{"head_dim": 32, "activation": "swiglu", "norm_eps": 1e-06, "rope_base": 10000.0, "init": "trunc", "init_std_o": 0.0142, "init_std_up": 0.0777, "init_out_by_depth": true, "lr": 0.00818, "grad_clip": 1.0, "schedule": "wsd", "decay_fraction": 0.863, "steps": 3110}
Each number is 500 + 40 x the weight over its row's rms, rounded and kept within 0 to 999. Layers, rows and columns count from 0. Numbers have three digits each. The size before them is the row's rms in percent of the matrix's.

# gate: layer 12 MLP gate, 192x64, rms 0.25, rows 92-122, columns 0-63
# up: layer 12 MLP up, 192x64, rms 0.252, rows 92-122, columns 0-63
# down: layer 12 MLP down (transposed), 192x64, rms 0.225, rows 92-122, columns 0-63
gate92 099:485500515542449484424553497483474528514528532508540565532453535485451498604498554478477472548473456477489541483455477555506553500485460466464536495415583513515485447565538488429480567468514491
up92 103:557545483563553524505440489486545582523525428438520483444476460462439463453512495518521508464482523492487596524456528530510485528513500489503496508497443529520514490461532535497493431581547607
down92 100:430446566547527503510474518507557573546495446495535520478485418510430429501463482417537556481579505539468469505515444533533541419525490497493474501524541523521476442531520494506493461438518473
gate93 099:469499516447431458485431539468573492448552442520500516575520477501502529514498542458511519460491407542588466543522476504524531448476433502537472533534457507535589509448503563512485495495456496
up93 101:484494509535440477504526527489536538534463458455582509489512557472557523544468582511562508517575438442544514504519426471509459513485530462523468498562553506518468524467415441495475457465436534
down93 099:520454509517466434475501436435481490502516448453534509519450462531560531453559481512541489480474430540529558525454497458541585439487462543569512566442520529510507517522507532407507498495456537
gate94 092:467478551503500459529521485519452548495469481521563440454571563560458495449493550502461497510591470516524466550498488523499563477498456428510569585474476452465531517499545449463445521533504552
up94 093:531485457538465466493462605569501481559466506451502488515522448533461549436476514508523476498540508478540550441451448525490574516560456555512592544477503462496478486481488563548514435540506512
down94 093:460476523407588499445476505492528489462529587520421520507541521486480472531459559520458493531463469490434500493518498542523484559484500570484436504492449522474481463515441448459503474479591556
gate95 088:472498454512528525438521451491471497504485486478449496509593483534489483505504575510435440465475481600498504437468424499490495533582443553467577489464517513529554472505477589462477519465502504
up95 096:506508449479545555476471418532480458539476478507508468451602506548504551464506500452472492533474554456490565477528536441433482498462507464506500512403545456495450461458564482490573507508480550
down95 093:498501493445511537557454499487551455500570533525545479538481485570577505522453495525469457498548452478476592564452456474473477509481415463459540536508407556493504498537487572480527491505463514
gate96 093:547469507506423503497526420470510534486490527487495518520532556460486497480447519562571584569414513520494503478533499505541461437502563494450535511431562541502482565532560435476492476497541469
up96 097:477551529468416538539536457499450566471552497481555460509504536546489515525459559496511402516496454428522525453503518535458487545500470490533493597468442510450532453507449531487488528434529460
down96 099:491496489503524448501513463477503457445553525479468547578478498477480501499489409454479535506525360503466462433539552529481540506534556514460485516512553504429543548576439475482475515475511494
gate97 099:528432473456548498484506458506484488537492518451461479435476442495534474518511547481518522434439551453469526469530436509511570528460603503491517432547466493481540380480530561494498504513511522
up97 100:542536536474518444525466514500450490585472547506471482490554473519455489544413494518448504499439452478547492573416501495498476415531500472496453504456586521442486550524514446537545496543465494
down97 104:517513491549515497338496451573505514558478526486460477517440465597486430477523489531536479450432468516492534473558544493474491498480526469551512574535534445484500491514502487515502501497490542
gate98 107:510487432509436491489493498512511500488513449448466509534477501478534410509599490456455477438427481511479555444525551509511465518504552465542520480589480561475543480452460477556451498527489418
up98 108:496509506539491520542536469500471433436502481542505481478523555513593533481523513588507478477555465491456474421498488553516500440542563553480468488507492448498567397528455499467521428544533499
down98 103:487423561475509507384514477580496441546493594475503482518577454534500551504495457479488437538525514463494521504507460487465516487497420511490515474529481424468534485444556480466547522486529464
gate99 088:577586478527472446523513423413508476504423493539500503519536455469439440474481531503501452453445517492534493481553462533468521515476504476496514492538574499472536485589551428523453526482533491
up99 087:524566526451519521499394494521496517511542505456500484500449571471489519560434511541566553545461562491557464479525466486491465467516530505445574568487421484406465522479517473524490501530495495
down99 091:502511552577471465518445566462507483463576477520535453543539510449493505520517443529493531555474410604536564580524486484495525478461462493530491478521509517558521468515479578508541487468458474
gate100 093:536524456553501545518564459525486494428432483463462469491548492498483498509440556489540461500429534485493489616555547569506504422559463504524556467498500570507501533541510523513465502557461493
up100 098:522447493568520519524537494474549402507548485529465527531440518579493501424500549531502490471487444425476489546540532394501457476483458470455499469509477495549537575520555517474519488500468550
down100 096:465533535544571428547478518503407476486526478519458482497478567500500402495485528439491503474512526503564464452447487552486513510537483527548505614483490500502478517540499551495412492511569493
gate101 095:473449431554525466507446442450491507569447463519534529553565516511438486556443468434412455504493500472466513536422506551472432542434487493464476480504515530506473486521475467463447504511495537
up101 095:494432500549501456446521504494585516463508481532555571464504495432520528444481512506523501481528473544519541482508568491470547496488459596473483425520549418528425509469501480451452503567517541
down101 094:484562460576434476530488509496425531520579499494503442512533544506525535530489473581495462463510407485505479464430525527512488499510546432500486506492441528547517449558544482563463543571475492
gate102 100:518487558451481454524533431555500478511519434498435513486497454426544475488534492522553421528485459466509514519495466519445521479595519501507515439535506480613584521523532547554487528509501516
up102 102:559520420541530548480500554464525571534499457556485584535451513540515579442457499496543577478462482507499537484521561425568534482490478458559469435541501505463483519520467525484508488488490534
down102 101:536472506511492452511418475524441494533453496476561417476450521566475486506479569460551481498480485484494479575478519474538540464514535527477494607534505450453411503487538500452493504518496411
gate103 096:485530447530509472489500456524420475536429526472490519519470457565559508563443469460532428531492464496483476524497467509493524566533505521446480524447471514504464514543437498493476413548395440
up103 098:493493589572468581519494482505514485468482530574520539513445523526592481530457443503533442522495505448527552541482486516477565494471480497422491516466466523474467474530423498487430462561446480
down103 101:453452453517479478476475486485481521397390500464494532507516538505537547465477474526496454453465576506541461517553489406508481504479587487449456470481507521551469560493526511575485511506509553
gate104 097:462532448527511536461552476461522548466549488493528436532513552450542462547555473563536478468483458490501490554424409492477463467477541504515574495436495439536523556519508483428500454509439487
up104 101:518448437468498467503554451503549430430438535445544499513495556448564505470515466443558503463531445522524459517492540493544521562523561466490525538507499494505536585467521540448509549535462445
down104 101:428563506453499491467468430491493475523522429483457550542582427434471483533506463512448524517415578465466509487491456516479555514455475477545539532551500485508539518510438550521497507471454555
gate105 101:465454511460506531440557491485479463469501520491460556510519507498447463451570532468472551525514464523511531557545530538510470482536517463439533469471597491503536408485485547520489516635476505
up105 104:496513496542490454497538492450494494494487535515515539410476507496559530567476480529560475542504581528433522544476485512556421445579534574441513546430493483518475483491514541529496531478563433
down105 106:475557507518502435521554469511534518415467449545551505454472561460533456556558538478560553505521582523479472558503459511533481450535507471425528506518468494453543538526462479515490459468453430
gate106 101:465558446434463471468514496513492508514567432540454477537492479490579428437477541520466516447445556482486580500489482429460467442482566486528534515469444521565488490473498518555460478486471536
up106 096:510541478533435490429499487571475526539565488557503469536511503554497501455550534517484474454449518472403481557469479448441462484482485483548475572529429533584523504509512520481489576445505485
down106 102:493489523503454462479499463527479524463486590438450495504501537510520537532487531583455416541485459515531451520462557484536530558500509419549460538450480538503477475496525564527407449454449513
gate107 097:465477445469459471521540469528487495526432591463519493469530437575478523488479494505476455495495435537493468601525499528474540502527477526422480464473547440447490470458457532553484405474505469
up107 093:537480552489487495561442613542487499503497494506518426495493561520537545478540456416467452550517546470458527412551492482489436503533479472574500540521434491501528551484524521464536501478549515
down107 099:505501449505505509488474540595474518489445490489502504494524492536526552519508473648528495539497453532473490559462470462578536503498583565426473542469575475504497499489488508534492446495507558
gate108 101:560405465487537475563445488555494610464492508550595526514449475528521459492501523496460562485473523489522521529490483563507511534513454505523549499509498482497457592465546454557492497558509472
up108 092:554563565445576451484488488537463534476508471572463547527480474473469444547532491518539551557523521504470501560480521509543452494515490421522531542425400557462499521478514504481526526507436486
down108 090:494549546374468469473505445466512527528469542502431536439477524516616497493464521508526387538515524514519554503507464515481446503495480526493516516485446507428514513518536478560521499491505562
gate109 101:564517520562569467545496509454571542451505507509521476537448565471519412538477544475504473534479507476588423523502501490483542521489495516470565458464467540555434496449532551449478484446482477
up109 105:520514498598493499519506547422487567495506427508505506462460439477521460458534456543458489485560499501589545473505486487542576504526552486453455512478463473514388482455544501549475455506495490
down109 099:534450485571520484398562465503470439509471542445477509532560501552522543405475451508480546538469468502462459502531433553515474488496513541469429458485483548494525496520457531492451528559474546
gate110 108:593551462557525594492524499515493450477489474486587541486489573539497504462512489389469583456501506501522499463471524486555496488453495496497490526473550530447545530551491475491459501527549436
up110 106:506562470467601438436577541550477524512456492513485521558500511438516471451464486443505509547560510503583479474525504540492493434531506463517480507427480439486471442521487514488590479464488502
down110 106:505500482413463500548540451491512491520591461474534533478483483480467482450468488608503454506482538467526466543520550525468522525516509517524521603430383501543519480462479511472546476526514465
gate111 106:565431459478559494510426564455580555536477470521560539495479496476531467495524484516481531500504513550462554554547422526463501533568545474556508512551578508534453530475497484458519476440495518
up111 108:492461526439539584462524495579522560502475499458499419470557450555520559505478566511479477478583549450472532550532451460496479493542525566486560514533505483453467462516539524490526505524541450
down111 098:499499443504538485437478476553548492498589498510520534544484566509538455433505461538440518475556557458458474452450472465568498503503469390465527491531453510507467456521514532535541458513520427
gate112 088:549533452482568516559496504513518492535377533488510497516510424554593462476471493528487515530461431538469493495452532452520473471507490461515520570512436474559508474558526466514452541569503478
up112 079:503539512469526577470481543559560464481435576444473497523502427490553490485489452532468486531506482512510422495466575523607554525452490459532453518452510507480517472548555463519474505448526532
down112 083:489493507513487510521533483485518494504263484486494500488485507486549501508514511655465514480498497467502518459515502514523486498502510491538519495513503514539517502473493504489481506545519536
gate113 106:519471480471415514459504587474509499539444469580512573451530498456478479483549469518530489515507558517431562525525500580469552535552508477464508488516538521557550405504518487549493490509493438
up113 113:460502505542452490529408518489524454545610459507455478487485521420545530522507473511487435532507440558508504448472462553482487509556476495489486559453568556488487517516475463418522529483507431
down113 107:393495535470488485530517483443523430481554489493463488490469464474446523503485464461474416477563495560578547478571540531474470494447479482528436536545532532433483523452533463516429526504504496
gate114 108:503574449470465500532501574558461581472512544472521557496523442453505490495534458508470442411534500532485494467541539570434492543487463452516523543481481526516542535468463409483548473523538485
up114 093:553565525466441499465469519536512502463524488538539462501441539522511385462519405546480533414486501519541507511458587541524487460544484529499514562495452555494477540462515442500540515509517457
down114 101:517523535466547498451543458540487463533458532488395488490460490550560512498569466490534456528469487473495431456529506505528548530521533513497485469539490415492423484543580581458461450527543509
gate115 095:455438492495542545498619492461478526584497512483561478457540458502484460448487493543495534420475562517415516494472535514454517482481473425530506552505518493516560522533428508501453458523495463
up115 099:475514478603478441503514468508553481433448483443483486561518513516556500506477489418493476486526499465473493500531484484555468446510454537516493467513437554545516432455455559432571474547540442
down115 102:490430540527486521415519473495462505511451464484429564477512555512474483517531498554540533511444502560526496427511509544491564483447503448559506519487493487514611477493524473501559555442446443
gate116 100:470539445512561496481549555524484526570537413434485524462552411536507562501464524534474470512543483557444510461483487458472537439546507468467483474525575532427519485546459496507488462503450505
up116 087:436525498473501486552469509465532546511428576514519421454501531459493523523500489513521506541519483428481402507426419518489451494463500491477539526549509460585563511467496497426570507501525506
down116 108:468453541504526513492490446437504470459479541488569468493491595539505453429472571548452479523461517460584499518502522552446494570465462456567462560510473501471492442482444485465534544480509485
gate117 100:451528472498504540526517506480480398520475511479528501498430481583557439455549517529460535509483549462490469482578511449452457487524580520411444499450511472487549461510476559499437471482492471
up117 102:461415556473455442499467550556457464454481464483572495475508491486598598533492538510527493580471497551465522499550546563501518457550495548531507479541512481549502500474459486514489543544460505
down117 091:562548505552462509572509449457503548497492604491537463537448485445469468536526512443441556516491536505453533529518502533471470502489566465450483504460425573438521531499551512465480438534489490
gate118 099:511530506450420507423551461448431495522485507468508550522560434475515549527417477518521474494552479468472574512587529529532503415507481448511510516527468408471513497478462548502490509487482536
up118 109:494478510482482466502490518467510555476551542512438499459443552501519486496522500483540515534551405544490518458527585452606551553589440521494558515504477481468562463479483567465481509469520470
down118 111:516561566540533535522556490485513483463555541430477495506515508532451488487527489514519506492523532505518486495493520550472460443502532480520539467354516595549442546458517539445497503579544480
gate119 101:439529475437476530511567466488532519496536491512438477607507519488563497514442572504453483458445567568506525432507503551537541481451549503500458530493514448430484505499532480524453497492559448
up119 098:470443526497500504488485516467496462563590522491423495560496485502555491444503473536406504524517481462581523435535389564467466489486519510455471517466574489565492514531452511537479511518510508
down119 101:543494500558523502440514448546533527486499489517495424544478524522555418452485567426567509491520516529500483533442515457621577468541490493500535503462496467523461514533522497500522546493560437
gate120 113:495473493491505516478494466475521503487485544442487519515467497525460468554463447481483472513535475506452501515523565467474506483480535457592593570469489523523453612430473510456518371508512524
up120 104:460584465502453536488469489495425521500551545469536502533520408470526538584522449480542533457489483508453503406474510414504469548510470491473581501484495483412505478474438472496524489513485501
down120 108:431496481532481522487516476497537512474421576447476390493559473470500518522490461490544437518488445457541544501531492489481533524490399450566585527519462491453475480432476467531516469502483517
gate121 096:412513471482449485551419529526521467492438491487564485490420499512512508504449486546485489465464573499497504541490459546448461445535511551428538478512478531549595505467518433437454488490515511
up121 094:497523414515483451458491525480470487525526545594546511535479485503439567468477485463563530464556470400532480486500593448537547468465458493583485485480526475470497508484526576501518453490500506
down121 097:447476489528475555497501417525417477517532434438512518584493453514568507532527476545482471529509533553502579579460513495508481547556527453434564493532493508547471547557506479479494458492474526
gate122 106:468545485469520549499555516481530454486549495541517545469562548533511458452498586530444488483512469505503469409576544576452484459488558457461487572440486485486498481421454441513502487517523497
up122 115:506585506494462546538441465514476479529540512505528574504495558489477481507491489454494496497459486456383445432462495478516478446461507483492431494418489459480545587528476449508477528489567554
down122 107:529509506498510456442508544456535508482379541562506457468496497548434466490459440549490494473511554534516547471439518493526494471572510507524522448493464587511560533448572544522491483438510518